From a checkpoint of a small transformer trained on Wikipedia.
Size: 23 layers, width 256, 6 heads of 32 (1 for keys and values), MLP 1024 GELU, vocabulary 820, 14.9M parameters.
Training: 379M tokens, 5784 steps.
Each number is 128 + 32 x the weight over its row's rms, rounded and kept within 0 to 255. Layers, rows and columns count from 0. Numbers have three digits each. The size before them is the row's rms in percent of the matrix's.

# q: layer 5 attention query, 192x256, rms 0.237, rows 0-28,32-60,64-92,96-124,128-155,160-187, columns 128-191
# k: layer 5 attention key, 32x256, rms 0.225, rows 0-27, columns 128-191
q0 097:149139107137115113139132189138140089125113141139065103163129098111125117100137172091117119083138159122133146136082176144154131166137085182098097203145102144055156115112137164116107103114135185
q32 102:101147142159119196144083137147096152139076108132134179150154119114125159139122085164158138165163150218130097122145117137180086178126105106121085179189100131119088154135142125091152101149067163
q64 097:124194162104158137055109119118121116148162130145068120148129157109162128086126100174105129115065141128117129073161113198062100148104175121071097095103153143127068120118118129143148104088128088
q96 108:121109080058089057080139139085173165126168154112111152090149139138136141084121133124153209200092128153098172154163122133089113142102089095135114134121120135149093049093096174152139134090133076
q128 102:156189173205135127125113163120102097118126106070138128123129182114124150075133171146151121187111113132124143129139143173132142131108145173121119140120110105158102143099072129125152121104140141
q160 096:125111162148235122195140153106130148089120136141142139187125130101141139132153120125087129117185159137118112117077159116149093116170132156122139153107129137090128103158099090095114095141125159
k0 081:142089112142135134169164123058128127137055117119152101119080169140094147154089157114094094115072117120149137159096148166159178167127155108127135116075130090111129158132103169082108173144104135
q1 111:138126122118058149165120116157140140104133176131096105225130095135095138138072094125138136107153166140156175135116151163160157110097126165147167131111113137127147128144188165114125125192109110
q33 118:093147108123088162128164134164092143166085139183134083180178123113123124188178120126071161065141126147152137072082177118181152138152056052128101137143135104105127092140141193145127134100154185
q65 113:114140140104146103030104148155064153086115132130116108122126147144136108061171088148096119120138113180140112055152123156122101081093133145088094111205147058125057121162178128169121128201155123
q97 116:093070130174108155117122140099165142137128196115068146076141113133173101135128159169180086140150090163127130169088165165115127144109148160064123112060096134173126099095075138159159131133103064
q129 106:132186069119105091167158157139182097147072156103132062149151103139178133117110114141088189131198170084091102155173165111112083132118129150124144153073123090091123116140084101106134097112126118
q161 111:081117093092099089110158128092117147113117108106181127194124093124074080148088110124074141129135175153093138144097094133102162127096088163076114076109148147118180143133147118128185135083149118
k1 091:116155111153143154150101147134120100146131100178121212132098135085107159117143173125102114080147169114182173132122111134084138123097085176104131077081223165131090124142117119140156106056113117
q2 086:144107030188131154064095153132104143168087118075106075140067148103053098099182143193084094100159194062204147151145145176112179137109135137113131140083094149121106102181173125180119068175113153
q34 090:123165108162071172152104118114112099136119149155160151183140143107102164144104124181062139152137104176097094071155147194134112121129191110097095069085136111145080123138155145077120147160094111
q66 089:117146155172116088134130118125116122150171166131119141128126200147113164057117155159138098092132220121142169091136144175117115115105109151111080174090095089168101113101129116173186139115112120
q98 094:172149165126128173091172125092170093180088150100068142100122114094131143112149118110154118136146051162094130116117205131162118065097133079065129122078100147126128135127151104129134134078145142
q130 087:108105097146160138096079166126102130165160128141121128136105160033115063109146151145077157140162107145182135133176075145103095153100153135142118163125110102119105112165121090133130101157083207
q162 088:110116117132158048121160133053140131118105164183113077119145158129147093095151133165148128136130172128124136157112108136109082137139164108081179144110156117137073157152139069102090147115113157
k2 090:154117120155158106119125060116170195113053119171089129241093112150140102078127182101130106119159169143183070126059123074125153150111154153088128134086187115094073142150182100137075102115183161
q3 085:123166098133142118149134133130111130190125110145109140158140076103146052152140142158142119130068091115158188178124105168120105087125066094125105106133087074142097119167156082104173156122132106
q35 086:068112126134131159120110152154195101178093114137159108136156128146126228093142119131122148088189120144127170114061171133108147185186094112100131070134151138099078066148093151097105162130077074
q67 091:076120113170090144189173050155163112190126186154125135135138123135143130090128116085077126111196137171186108131170165172119080081136095177148153130124165104178095094185145115164138166131090129
q99 083:122101105121078138115201097102101142133109185139103095052121164107133146165164108162123173108166125115158180198112183172086182131169068119081143086117190181146133110104108120123162128160164108
q131 083:069154109096162141175216134049104047160078152141129089127138120080101106157130136143080157142190130156155137138096165091127127072074048136151133115075135110130111084065154117098133132122119073
q163 081:095089124149095163163142116157142185194167133173103068106153117110105117105122111095161102152132140116129112192174136129048121129117131101107147090138131102119199126082168132099155126124098087
k3 085:110153144121161140146108117096059157101099134198132144190145142151160165072130192154074163148141133132168141101135170125149099129092198135081117085066150032195109102148098128104069094120138125
q4 098:149149129165134113154148173102181092103112131114129152157115121151101078120111173173142126119117135077138129165059128112114128139097164145058146158139141047088072059142099191134116089174125133
q36 079:099103133157101117137091113117066099114114107091169127108128161120151143106094144164096139104169132158104109074074117134122150158170178133171139184141182089119116141213180086136111163157091125
q68 093:074143158114059179099119099086158085127141159166152113194124158121108105181123084141133108135162194155109125094145158156144118163149111110191139108028187136146132134107103171113130154111109091
q100 094:144116147163183073051133112098105106151155116108036071143128128143173183097139144134160060163150151098113117125170117183109125069110116051141159134095103085163123100112101111158125188145119120
q132 089:125133113127131127111080155101078119119104140158090157148131147093157115142116166163084156151114092163180126130108163138123107168125148148155150123098140115138133148143161097132183114106205204
q164 087:174121143088130149107101174111108158094140129148141117112142124137093096078191139149148173203120141084136122146075051144178120099093143127072134158169111121121101149137170126162081093113131169
k4 092:168098109146093198140098133073133116184100145143083129133185148134080144089101174090129118146163145179109122159177119154111106088133054122146151147070064171160130092146140102121126078128121114
q5 096:147135178144116125141141156091134111118147158079083133202163138108097159131076130096081193159135140142146146078153152135120113157140169103142142146161131147080147134161160175116163141151119156
q37 087:090080155247112107133150132092111109113142120126088111158144075141137131104138120112145115160135128110164114099108128169120179177106069078143150136179205156133162043126117135128109110110091192
q69 098:138103164161148139165076120120090076115141164108108161093113127081073093118177189122181142151066165121128064133125148153112149106156115139128149105122143110136133115152099145157109098135159110
q101 090:079080178095113085119117081088087090083185118043144160153112146136136103172091175107123179137123122157141135164085111160166097163077165157179150156149163098159142143135098165183165150140158118
q133 087:135198134161098160103168136145138153125096118165115135122140169141193114115110103182105145096120127157112065122167104130137125112113121158080121149089143095088087142140146066102161137120156114
q165 096:120183110156184121116191175173092156076112111094143090162163114179079103125155122085062144132138142104114162092122159136162168132071131167118092060139138095089113099164165083156084077111126135
k5 096:084128107085086097053164096156109110168069074141127217131094178088127110076192114126125084134118154091132162155106122150129126127161095195119110091092127107123118074089144149114116134122132106
q6 089:109092170197116132201136094157107145172116157193138103077139157129181078115111154125085123139155129107097147131119110131158104101114133071099078126133130136066095130193096124101159179132136087
q38 083:134129131122080127184132113159120110152144190111133119146151172098115132097144134153131110098103099160188093108167097102103142167131089175116121176130136096085088115124126083085109099125132150
q70 084:088179151105162154101109166117091173159131098104060083138178129103130138054178173142132155115105092175181133128138108155093142104122097106205118106137128122106097141187145102115183137080135129
q102 093:095124066158143131132141110061115142080161197123180144088067116088123192153139142157114144160125180074135104151109146162180101129085152103100124139076173128129090135122094132127156111112120135
q134 090:156116122192141135106108175159120077175137175116073061110135145114117098141134138149086210114139136187110190107090134136118119131105169114106138131086113159197115137173157121100121180147102134
q166 084:094140103147148141115082128059130147160129142099095096129113146114148156195093114132117153110127113112158135106158131119090156151121117174145161093125127070146115116138062116112139159205118128
k6 090:154186157180154145113140063106092118082103085157114122215150111133173142138135121118131109134190158135130042161149159127135182111173197122175123061154116113176098079083113112120137092135127113
q7 088:180113146134110128182202143194174125163062185065140121102148144131129113158189156069120169111130134112129111159183158125077085148178114147094102144130160099191134142134152184083147130111138073
q39 089:147137091133134149235171120137115109152169102110144100096082184108178057176188163086157141154159115115057163141145141055119130126065068156130136111131174106151111103159119109092104148097172134
q71 096:125114168141141178164157127167116184122120110127118156047128115172185124195118185117144121170114128141110118199117189096098157114115121129184155096119065102137133080149103189078148137168137089
q103 100:100132107128140123147116165146091133124118068101108080128059091140155118109117118086124140090090154128122129136157140172084144162071123143212102085045193113128137134139137144106110173151090101
q135 089:136095168181149109104194096188117067086155143121168133131152108117122220139138097113105132083111088174046177130080116102102065173128180070169115068144099122140196120067137101169137082174130121
q167 084:137123092130168121159114157178169105151163131116164113140122127123153155130169139136133135113072123135115166127089087147117084033059098137111084113134151149131130124078100203070152146098155148
k7 092:087184066161166130066110135157138167090143073160116125133100059178104169163140042202123071123198106099093129135146135142171119136147105106106118102142060149143140190132093151061094108151120163
q8 097:125098107060130228115135088088144100074143121160132110148170129096141108105109170085123114099170179136136137063145124163141136117138053133062148170118129122119157142170151135143125128123116123
q40 093:148143125123166170106108100090107148064157093191162215162107075075147134126119148173113061186130155128191168106140087168116094110167171144096100146092142089136188145167117115166121139125122126
q72 087:119140103161179130126067167135138126130132123139137135105088150126138143108119166116130128114156150142161135197099151192091050088108168157121133116101082104125106101104111125173062125113081131
q104 084:083167125129160142106142140114133150168087120077136096101161106150124173072100047156089167108161166136108087148099119169114125107173123123158143092122077150107083156082165146162165120137098124
q136 089:110110169098050192110166102122089068108110128141115122060108143080130092072116155180166138166133130115126090075108114128127123133108187122127116086138077152114144122091174085167201112160130165
q168 098:068193139096205166086153115138142124116160122149127126105112113145067080154137115132143183124140150119090156066154149165142141112097150153153093123125162132113074125105084055159111164119105157
k8 095:130076104146112110110200090109121114170121180177061135129103202112107080117105131098175127101085137098166074108093164102133100155111100192056131142090094117136092144133127097083098097129194144
q9 090:123091153118101145139101072131148090147092118101092090125091152105185078167171141136124105136201153180117135120183147094165176108127127158144092144074178164193076142143124160143155121082166161
q41 097:167130137084136128133169186101195089156158090138116095087174128113120121133142101122085155185123153117149110151175112074149126099104061181139130178135140138063203101079129145142192089098164134
q73 095:163134098138117116173147188074109138110103100095127147108146177125135127145174118174123123188168095092118101081080089120101173144137123117111084179099089192100119148099145158118085079159107088
q105 098:073150192107121100150145150098141225163090109103141154128149117155083090066116166129132206096079070151070087111135108115186081104128176134129203111117093106183094116111152111053132135119147108
q137 098:146102139144108113148170099110189138099154115138109136140161113135110089131160106125080067149110112136147111070157121162114118115114132151144098169178117090149193089108141124081177146142177142
q169 097:133140125186128095151174111149131142182138122133087128172086182169114112144180145116097098050089109141081146088114167126113140077103069168157075141132138120131174125116134125157165178148175078
k9 100:151106107177151116152146136156134140099177159134152062078069107146167085176134135124140074153115137125132105137142080120135096095139070149124188113146136124103144158110118135088125145097136158
q10 104:100125117122141147105084160168123108169181163139196168069113109095122126131188098158135112098126085068149152138142136160102116099108094139133101087161108041147066093098202101159166097113165136
q42 104:105177116094135170176126171132186142091135141195091153135184121127149102122110096101148102125136084157092108106124133097196115089092114157117133163154122116096064124138138150128142130126173185
q74 094:057170115119048136130103086132137176146081195156153120162074154169157125125181166131163101107180106147155123109115118152155125133134147070073086113129115092090096126169087098149120175121110090
q106 106:170131174121096117093063139099162110134098158139127148155147124145116131112119124131157105144130082090112108157115128183166079042188185067121122125143110167104137103116118170102060085130115138
q138 100:101100067102120130086126160127150143138096140139173150136139134108139125133105158130131163044163138069134120166166103146133208155133122092136126096172095125111119125119066101134124138145161203
q170 099:133154094150095069105146127127132158221124155164112144130107240137114131105132135119129096179113097138144156144084097107150029131128173142089089097124112115145168187154098140115174146186128120
k10 102:084163154109100107105116083077118089086176168177097096180142124062153140184095144154160181130074155107138121125087108096148127111148188094154139079097101094095133144121202128076125144131111137
q11 095:136167159140112114153137153166105152111159180106137202155135082125087208137152076137190172143171097174169112108184146081028105208071152096086109109041142124180176129098165100159119068113114112
q43 095:143078161188106122105114135132146130126100172083152156121140144126117072088156128110156116133058069138140139093095106155072161081092101121052076170130137146165168106095148166104102147110114142
q75 097:113128138186108080112132152131169099102092127113135117096079145119106122119056135127152146140068128150175130172155105134161179127114144171093110115193048064108148117174148109144128091144170120
q107 091:130111131140142097094194147132098119107165080108095135142166123086151105136124148054094202078151095130155211141080129129121165166166124117156123167189134110167114138152157191131114133166172173
q139 105:111171121133097047070092182119119104071108097132069123143154127134119095179110143147111126096120102130142156139162149118118155139136141153116108179131219140114095113132177166185176116139113149
q171 101:150149107066100082172151116134123090096138077177092169164148175130084118151159096107107103152115122133128161091134094119130117145098110155125137137152187127108170134074160068142184142057114189
k11 102:119102138090148126075150073134116177163175066117118169082116141142116101203118103141157109160082109126124137073163169185131119151077174147118097181157167129101132144098102098125128164086108117
q12 102:159121173094088158088152162110127110118181096118092094113109173159139119128145146144139109141167178136099113174110089154081114104169109109176130147058124165161130128099157061120163118119110102
q44 101:157110135154120163097170121171127145097159084122098117068116167114157119105134099159138158104110104078134097132099089185141116151096140150120122168134100144204092096105179141156107085118098120
q76 096:163174150131172101154081108133116095101117114122146067142153078070131056110172174152098103116148126128143070141119088077164150145162153200099127093103147103155131169131135159148152097130167117
q108 097:111122036123119114105177132096155099154090083091130187170139136166153072122173142117152136164125078130148219068100127131139124226142098101082133085110118122121091158113119139095131137130153074
q140 098:158154148156102182124126167117133112118107162093183169153137128150149089096098113177136167107124156158114171194155102124160066148131120127108133142127137104150139161120102119211111101151071162
q172 100:121149099144064097153211081136171079115125090079076142243157131109155149136169124068155134133129163141143097110108159122127082151181082150103133084078165142171070165073093116153073125051209136
k12 087:123153090107095130086171116121207128129092093089130128163129197121077134153138144144108106133072104110106137156137126128129114176049164146113084115151104191063088161144116172108137148141096142
q13 089:121134118105097138144167176079116111164099107133127103167171192114132080071127135151083170108088081181170065109159127118140131087082146143175138117154157198069112121134145141062053158177094138
q45 089:131092122194058110151148108113076179121154153144141108113127095080120116174164116133069095061149124125153102091136105102117106138147100134066118156060107097129129106135120096143193171146115111
q77 092:131141128063117070133094137200140148128150146164120111146143070086132150133090088097102154136097084133149101166163219119165184111122094127084159100124122101070255167147112134141144115121066116
q109 093:134145117086089149134132089121190185135133099152136117092168140107109121215150086140097116223113121153117125050104108134079165161091100124118120184180096116173099219118090103201111133154137102
q141 099:123121123097082159135134145126112086111161127102170148106185158162114117092060100118116167102063121143109081129116192069126149166104126158151156136117092084164088064154084134179174116096123218
q173 092:144167086150122106083067083115156097181200135181146143131162120105112128096156099063060152136135169084136071158154180113131159111145163158080104171099154082117104180124077104092135116110155152
k13 100:079095063128170127117117195142070145142119119148150135099110086119132160119155132128151097096139084156119125101163102092100150169174097088173126162218114068108121145197076136093085060163083111
q14 103:097162087149105143139138156148146086152123190213105087117098154116176130099134134143146173176120124136136179110182125127131126137057125130113085113149117102160069124122161076171131092110158140
q46 101:141056112171144148166195171148138149173083126069090158122162154121092089094122108085108157066119100146101162128146094108105138129156175141075124089124091117134132113167184116149158097120124137
q78 095:149085118152119132118081226121136131080135123070163115107154112127148124101164162136102127138155125093176112133146109154126079125116089113129150124129118172099134111122165139147128146134171119
q110 108:132137111127148129145138113149145107104104155127094162145130047112080142150119131114112133108136113140144125113007166090154115161153134157150155155077137166088070131107109151075175080167102152
q142 099:166096125072100168053179128109117114143102163074107149182086174172168127209105082118120157198117116150152136109184066117080119159064177116110143100120181118155126132100186148135133164161131095
q174 099:128103092142119145081144075169096095127126157109127115146122067056155112128157188093144145157123142147127082172135113136084052141092119121155145055110133106074101162146080158139171147115134140
k14 115:177157125135193115168169149095111134100124070148134162190121089097121124136122097129151122124130206113136082129137149141104159139141127110067182163168136106086188105156140163090135118103171147
q15 105:178120109120187139142169144094112138136122105092151176166153170101147129101145087148154195066161097152139156137138157140153140126150106127122184111146173135095087179121165137166102157161134105
q47 097:118176184132129156129170137143151220103106144179122128105138135106182152127150130118168099111152115051125120181192133119145135200103132105054163132059137171183180087116103126155134125098152127
q79 104:136138116089116135148143151118095110119182078130170113157145161152104151079161094115114101135101127133074151106134168190157157161115064174102093117188128129113135135174121131132117133089095125
q111 106:148149130128142140124063173215113089097061105093157118125129105150082159136140116120108111103157168122146157107158192112087106149162125140184171136114159156122091145121210130141110137150163121
q143 102:146100164077138126033168160188116096089153074043148140177170125072108124134159126131126180112140137167108109140129100130126136094106130061149103085152112132133104132119171114124108132099098094
q175 109:127131082079101089048148077164126157157126183066124150134138170103142159141067122124093097116155128133185104078110088110119172112121192171134130120091131113123162145052079086106119098124149144
k15 104:167149135177202115078139118091092085167107154150091165141135118119115065080138134142142140078136139097119128122099127156115107121095130126178082111176149141080140051170135072154148125133140077
q16 104:089168174093092138131143085072138111153164150149109150131160111107115109120084157148123161127157135064099184129109134114158130107138119154079171149186126165126133178185144197186127147107090144
q48 111:144128163092139172150117084177156141115132171151142155155139116098065148156121100144184115162119185087144087101149107091146156104140131096178161159130122151130158136084074082100131161095102149
q80 100:180147155127180097174189197093149085117167130132136161164169083110143151144149149117161158116147145067127163070104127114136122106134132172147087132110139089136103168086132146119133137083134132
q112 101:148169101151110143134082096136085163104158104159168113135156102191181153114211145082071111140124101167165072188174132106178094169131139105111158076107117087133097140189104150128132161187127113
q144 098:147148165135144134143114068107149153132148136091200187122111064102105104113162124139115115137138160090113119113147108113142099141079090128120157076207191129180160161155165107163128043097155120
q176 103:156134115084120166128152091097097068087102140124103133068150119140145104100112127099155135119116122170157154097170147147093209080142130116158169167152183211137202135112147117105152138034121120
k16 104:089078178049126138127111115115161147106104142174135123093173186144086136126094116149143119117111080139129155171124106093103145102175120125098128089141151095147150149109130091149098104127097070
q17 098:157139179117130170127141136090102124126127084144119110147129147108120131207116116060122148154124113138076163122094222112125120153115123139142092137121160127140146200173151162155122140190092173
q49 093:090143065085074144132167058118142173104164185123107073146163098123133149125125110195082155094101161140118139150183098117180167201127075110140185160126125085123127114158064129201160164100155176
q81 107:142133179114106127067147101152145126182105178130139139118106110083113147133229152140147167199190116152145062077154065135135116162124173117115117143135096146099103129128152083080110089140139127
q113 096:139158179125133163119141115083145138148104105078206149156112216142125069119129093127200146132099130150130162073141132121133153106106163124115123165149087126126160162174125080097150140114058118
q145 105:133189155113153130191099124126155171095055155125164094139099122071114174119173085117077077124141056144122116126085111154096127104203109112112120187092137172137128082164074065154165138131067131
q177 107:044159046149158124089081125173083168088132128185142124121124159142102184118151145110109104154169100131116109158151108139130145103126107114125146141155111128081206182132154144172065148103114139
k17 101:096129133130150083090084142156158082160063100171104134095120101064130094164141147105118124130132076148180181125097146199120094143150188192114132111115168141146106108119142172128142164152094114
q18 098:179178128142125149138128150149166145141102070131162165092194119155079094165116080156124170102137116118145160136090142123126126094147185091128132103062141125125171186116073101136117169108151115
q50 107:125163158169166130154157124108160120116120103133114176101161084082072080131150166075090159051101137155072148142143098153114152107130149132130092074076123153149115106042111092102108085178204069
q82 106:112141075078072116161160184086120105160104116205140134089173135178182136116129082127108127083210119093118138076090080116156069130125083143124088136157111121094141104132141138065156159138153124
q114 103:158109143081120104116140144085105104111084139139144168160164170177153113166180145086130137130112090068082159142091105076088111088132143125097113115156114078111111140091127165094129106114136083
q146 100:142147132069116111165157142169089152132162109091116106128078132150107098105148085115102097142133130114121152134184119148150119089131140142185117070130129227110134159111204174118100104125122077
q178 100:082113138118108171120141102138164189107195180142080123097144105113078097101121112153106103139113120075151111182190116113054096134177088132196078106128135151098147078189147129176110094190116135
k18 104:112060169200089147133132190096116118075147137113140124114127083121133085118086219131210035134103149100202199146147132145140104111102154134117078163163150148149060101161127086122128160143150094
q19 096:157112101128147115117144161092152136098120139100091170153131139136184135100155139100091082045147132159122098171116105119117150123119135079127106087063117110193129153119097166079132160079123103
q51 098:123166150116133168157138136192126111103081116125166107101108139125137122062161094137074142145159064162129115206110126101114096108113134065096099098084109161112120164068139148129199147144118160
q83 096:147166118112135114130240151130124137112135087084158132160142149147099123171100157131055107082104120109128114135076171122102185101091156111189109097111148130148118107140168120153158095124128123
q115 108:106141139147136115110043133158106184151137166161109076142096086153153159126137101146174090161149143143150194132130111172146163080127095180046126189106192132048080069078146144131152100108160124
q147 114:145114063137138125128131159168153114122131163189162145154180112129159117174077118123110143113113122089121123153062106120119133072198136109154040160097156118153145154107119132078136095176148150
q179 097:179119115108155174148099131129136084130160124181151121120123167140119068083118231147146086132157161131124122174137074109171151109114117106119105185132169121120081091070065186102156095191143180
k19 101:092110161152175069141076168106097156147152128106164137169134078163140168119108080094171148170108143062098096152116119195101130161145121132062161122141146148122147147160100124128149084136137189
q20 090:116121099173128131146177164152160160106121165137134172143073163158162169149119170092154109098059127149152101084138097138112142116062146116140120148085128145085121107199176129138113165115124097
q52 106:145096137124165160109147060204141141126126118061117051080179167103099175136108106190132133164146131184141111159142101169122172132146094089158147108105109158155121116070119112114120148169080079
q84 107:072096113070115156138065146100143116110119157110118130066116155112098113070153085150140134134162143105114160104123131088074129125121148168130129137134182127116162105141121083162150126162138188
q116 105:140124138148110124095082103092110131162066119098102196165100098131152083101127120144113161101115099106140161129188133075107131139174141133073175165125111126078164089122081114118120079158148210
q148 109:129076074133113066138115096113118070180133108143154149148113116121104094134130144148119117124185176144132107094117141144144097100101116178117183123143139158061146182110127172189167115069100130
q180 109:122137098121136081084127101102133147122204108094148162156125110068136173118129178155138093120143127174163115092099150123130129157122154160152175064069050152132096239114166113113133094125115128
k20 109:149148143118154104072124085116196123076013099211140124101176181134174146142113143118145109225122159121066118164137128161082136117151153149162104129143149089139119146149121100082112174092111139
q21 110:154101112100142153133157149076124140135099094106164149119128102143116159096116150148132112097059149158129055080106170125146172127146155135137213189132093123134182142157073129121093123056107081
q53 098:164108101127147129104184151123121120194134077086183165150127086129093155127101131119082138133156150095144130102085106190144074168068132135117060123068152121104110136143173171194140133128104107
q85 096:128130070123152132169157110104146155178128232110110155103166096068175185110124132204099171160159128094151078176093143165130122108149154161149114157152068121130169104176157133153108134195059143
q117 103:123131151083086100204159159135150123168105155145124086209131119132177140143153117135133140095154090137103127133083137077191152140139122175118227133060087119138129134177132141156204148128139149
q149 110:137117095085092080126106161104123142111130130126111143126147174093115170107133148112144161115117156196099079151141135170080079206175192127125145143115095110166191147125146141158130094170155087
q181 111:093178142100106144100108117151171121134120130084115122130102157187104150113163173144156180136108169068120114084160182124103137148122120092177091091116089083080133157148074080130194159129111177
k21 107:112107100179139123127143095135161106166187116081146108152080109129179125110154108103159105116081103167144144102194139164100100104097143121091123058125160119087117131142158124082111161159114119
q22 111:140107133116148140153122134078165104097192134176144120177129105105119099185058140145099120112094081132139138128093153107097171184100088122136142165116116167077107145146094193136053115194147110
q54 100:136069153108084144155145115209119155159121101086065129129166165131145102138099153116106164149098129128130138143101132083059092145124063064173091112176077131123162142112055105123206135134070140
q86 099:132087154170113099143171108096102135163152189107174137114120140115143174119152086135156120135130125149120126167127124174179119088206158126134115152170148105122136162173122046134122122112090125
q118 104:157129160175149153121145076148125125088107105057128113134155106141101126185096144117134144100164088134139139168158147137125154040175092141101179134181192045101107175189137142124146094123142095
q150 102:131137133143172131157139191087131096120169148100139127176126086077138108127097127119154145133109141105114108169111121161124179135164175074182090176169077141140122051173134143121106140135109160
q182 101:140094140091153130124112124107140091119143113220105136061123164196137133119091066111117148187146180094129116124139075104120089105119196069132136140145145113165165155071150172148131160146150118
k22 104:191159189115154151119079114131089196059083138142105151108140123101140109129131153068109108032110061062142151167095142148101151133124158160126122194103087117145139175158112187077142088141140094
q23 101:111136158107114124138156071086100219089161178167116150107108110112081080113122118097122099138185090083160110072092144069112164171126103192100173126203107092085083133149174089112140139143150076
q55 094:121111106097115126085166133148092124138043135165183054060079085140143126102083139136175150153152145143080141151165082106126180096115135151090076141136162139094123099115193108153184120097167150
q87 108:139104157135097187143169140105144074092150134168124137110127103122069156132158134174145140138128208082115143131169137157120110122130133094109113132188133159150109062082111120087147106105139195
q119 100:125139147138123147171110147137195112121111087120098185170163055102099119109169123155122158101128095163122125149094115086112108157096135130155128103126126130130077114104108146061134090116171119
q151 106:190108122124128110135197092157149124117172123129138177152112152139129125083115170056105085145168194127138097116105155089073128136124124140124113145142157156134149157135107142077146163133088094
q183 104:163139134206101133112158135135139116109072084150085147168153131164084131127096116072115122094101177151128195118151176140069158157120138139099169140114149113130137099110169118137160152112076084
k23 100:141100130132151091090105151118138147147158111120107110084105076174128058149073116136156132124129126092137111117141121097119103104158092146136144148107198081131115176143117162111127172156070029
q24 105:135135098111156149119153138109127100135180171053127119108152163181143084114137131103081139129152135113112102219130155104155097104172122091120150135134122146139186098133044125131089105122104107
q56 097:110132111070075144149075179095142126138164133147131073171097141110107131058111092098156152148131109096117142135192139109164107103150145104106124162117169102131106179131119162131104132151150143
q88 108:128108127123185091195087167163159108118072119050124131188123165059149110190127134131143113124117084117170105099091112130170165066137126128185141223190115113111088136119123123123058181154174145
q120 109:154156124172183159110114096098127129088130099039163097127127144093097174109130162121169114173103101087194165109106119092137143160205145128127148119163207143088163129131135114094110110149141090
q152 097:109116073077125110110080168176109188162121098107099151145148112122145119131131122139138062119092160072100110131158134140206120125128125142178123134163139166168150108170132124115183119205167111
q184 100:124141132137100137104151156099083117111168100134129173111062137098117138142154143127109094135098131120124102115171142142067153104094134085116135132193066167115078124139119124111081107085180149
k24 103:143130084054138132123104115131147045168113105136083168140159089124106121091179105149130086135113149113160110157161115096142147156115170117094072084143133169054196147126090080154131136130157136
q25 103:133122121147174151078142101117186126122135087135135142142125158132162092115123182128158109126156136096147132187094177154144131163141147073123161050129086185145092117141084138084148136147156131
q57 109:116139114112135170130163132129140095139090123129180150120126170081188122079168169105100135136106111108126102139135108135153074140078118115139154105032178045136150162160132183093196111130116138
q89 094:108115083163099162176100164152115125059122150075076104130153172191118105153080142129117149150135136144100157155139112151127136113147148150105138093135101086042127085099131143129133121192146139
q121 115:129152097154131142156066188127064108166122073128107106097137097134147101080106099163145114176178159207118152097113129177109105152127063148129149145074126112119119113140144125125146131091139148
q153 104:152101091178102157083167119128108122169140203119115082153106158113167096141122144134165119064174104172041151105146105133128110140147120148100114121090122125152067070111147137133159103168095160
q185 108:149208085075137109094190075100135111176105143098132087148096144117135162121142133065183143071143090136119165099095135095146163120161114171144133105074133113177142096148144102142116091123080087
k25 104:118102129115129101128086092148119082123119128107142187178120075059163114134121068113125081114137178139128181043105113102123152115111161202113114082124175107131101113180112126164109142083103118
q26 103:151127129147141140079146140194170181066137154105083201085181097069137134103171205090138119056116108160086139131175157107118107086110137147148181046141108179132089129137130102128106153147190152
q58 106:121193127137109143122093201158096175134109122148121151093152143151193145100122133198123160077115172146102142140233132147133149116113157036087143150133139136133145090130115106125131157153114145
q90 106:121129094158132126159153079106088121157110088071152187071080086173115167114141090148158118118127201076150150097158132162135113210118068160127107103201042193153090102159126139065101152148136108
q122 105:106131109129107151128120116131159076152100124138163169134117127149060086147101160119061137145145121187089130148104165150202025157141148196164095124119203113155086141171148113097132101125136120
q154 106:163102110031150174111125143160198163065137115091148174092107135142138149132137096102113053149200183085114097105117141131172141076139141172144165103153102150089195114132118069098105147117168109
q186 115:147101123174108107152174144083111139121126116124118118104125111174088147157109115090142130097075128127087196061154078152111119141120127154166124091093214159167144122097121119106144136153143072
k26 104:149103138142149074131104156083084058114132081077091126099151099156159130117149094140138098116083109140117114102078153159100110110108097080100119112137128156108149140109170146127159092143245069
q27 111:092190137090187060160145155109120128194095176121107143124128163136181174078099108071090147146153142110137110146189109150128191194111093117162116085059168101088098163156118069145093158125175129
q59 100:126150110125180128161057132100154120164074070155088162108096136061031109147162140166093164133105136162060156152077179075114102141139195138165117134157124120158146115080141095111150152067118148
q91 102:102072056073156131085099101131080175146178106147181094143140168076145132155113145184083136101111098082108105077087140111113133131131140159180145178163122120081089189141119116129153101182141149
q123 105:114068143134133151127124091074134133138101177093180132111153166136120083177161175167166117147137118123157082087064091065132155143168149108081174155092085110138077162109167133111141146163137094
q155 112:146151130161094135131103124093175133118136123086091117136133119202149074138095093148192126125123218129157063139087160113106169077137203151172121114094179115103164169074146118132154110058165112
q187 111:155203076120124129102128126078110114161135119133143120178135087141107167112081136099085120150129164165137128124169119097126115156153148151097135133141137164139188137114185153155119117129139122
k27 105:147056126153097086123164120099127135114134143140158090125147138154109093144150123094189120145112140156093106120160124145121103118110141134127138109081143106121048152141131112119189160177136122
q28 096:091132112109148078109157070102132123122128152131129140127122150119057060094169162139134125090097151102188102096118108146091113126187050157076173096119102168096096120200176078148071092195152126
q60 113:106064125122101086170091110122070124187156197164078164141110135149159140122064170161143143095082195172160077021113106172145108109135085152158106173117121111121102112161111112168088127148124135
q92 113:143089148118082117147052145112123083120088166082094144196098127109175163156128042150133108168171147114164123156138137134140136150111120174060126126152120108088124102151173141113113162160184100
q124 100:145103112088115074084134131127100114137132171122150078110083161110168132161165127100071094175111101100124117139180092146105104082089067143112169144117104131123143116064156139122131101155122075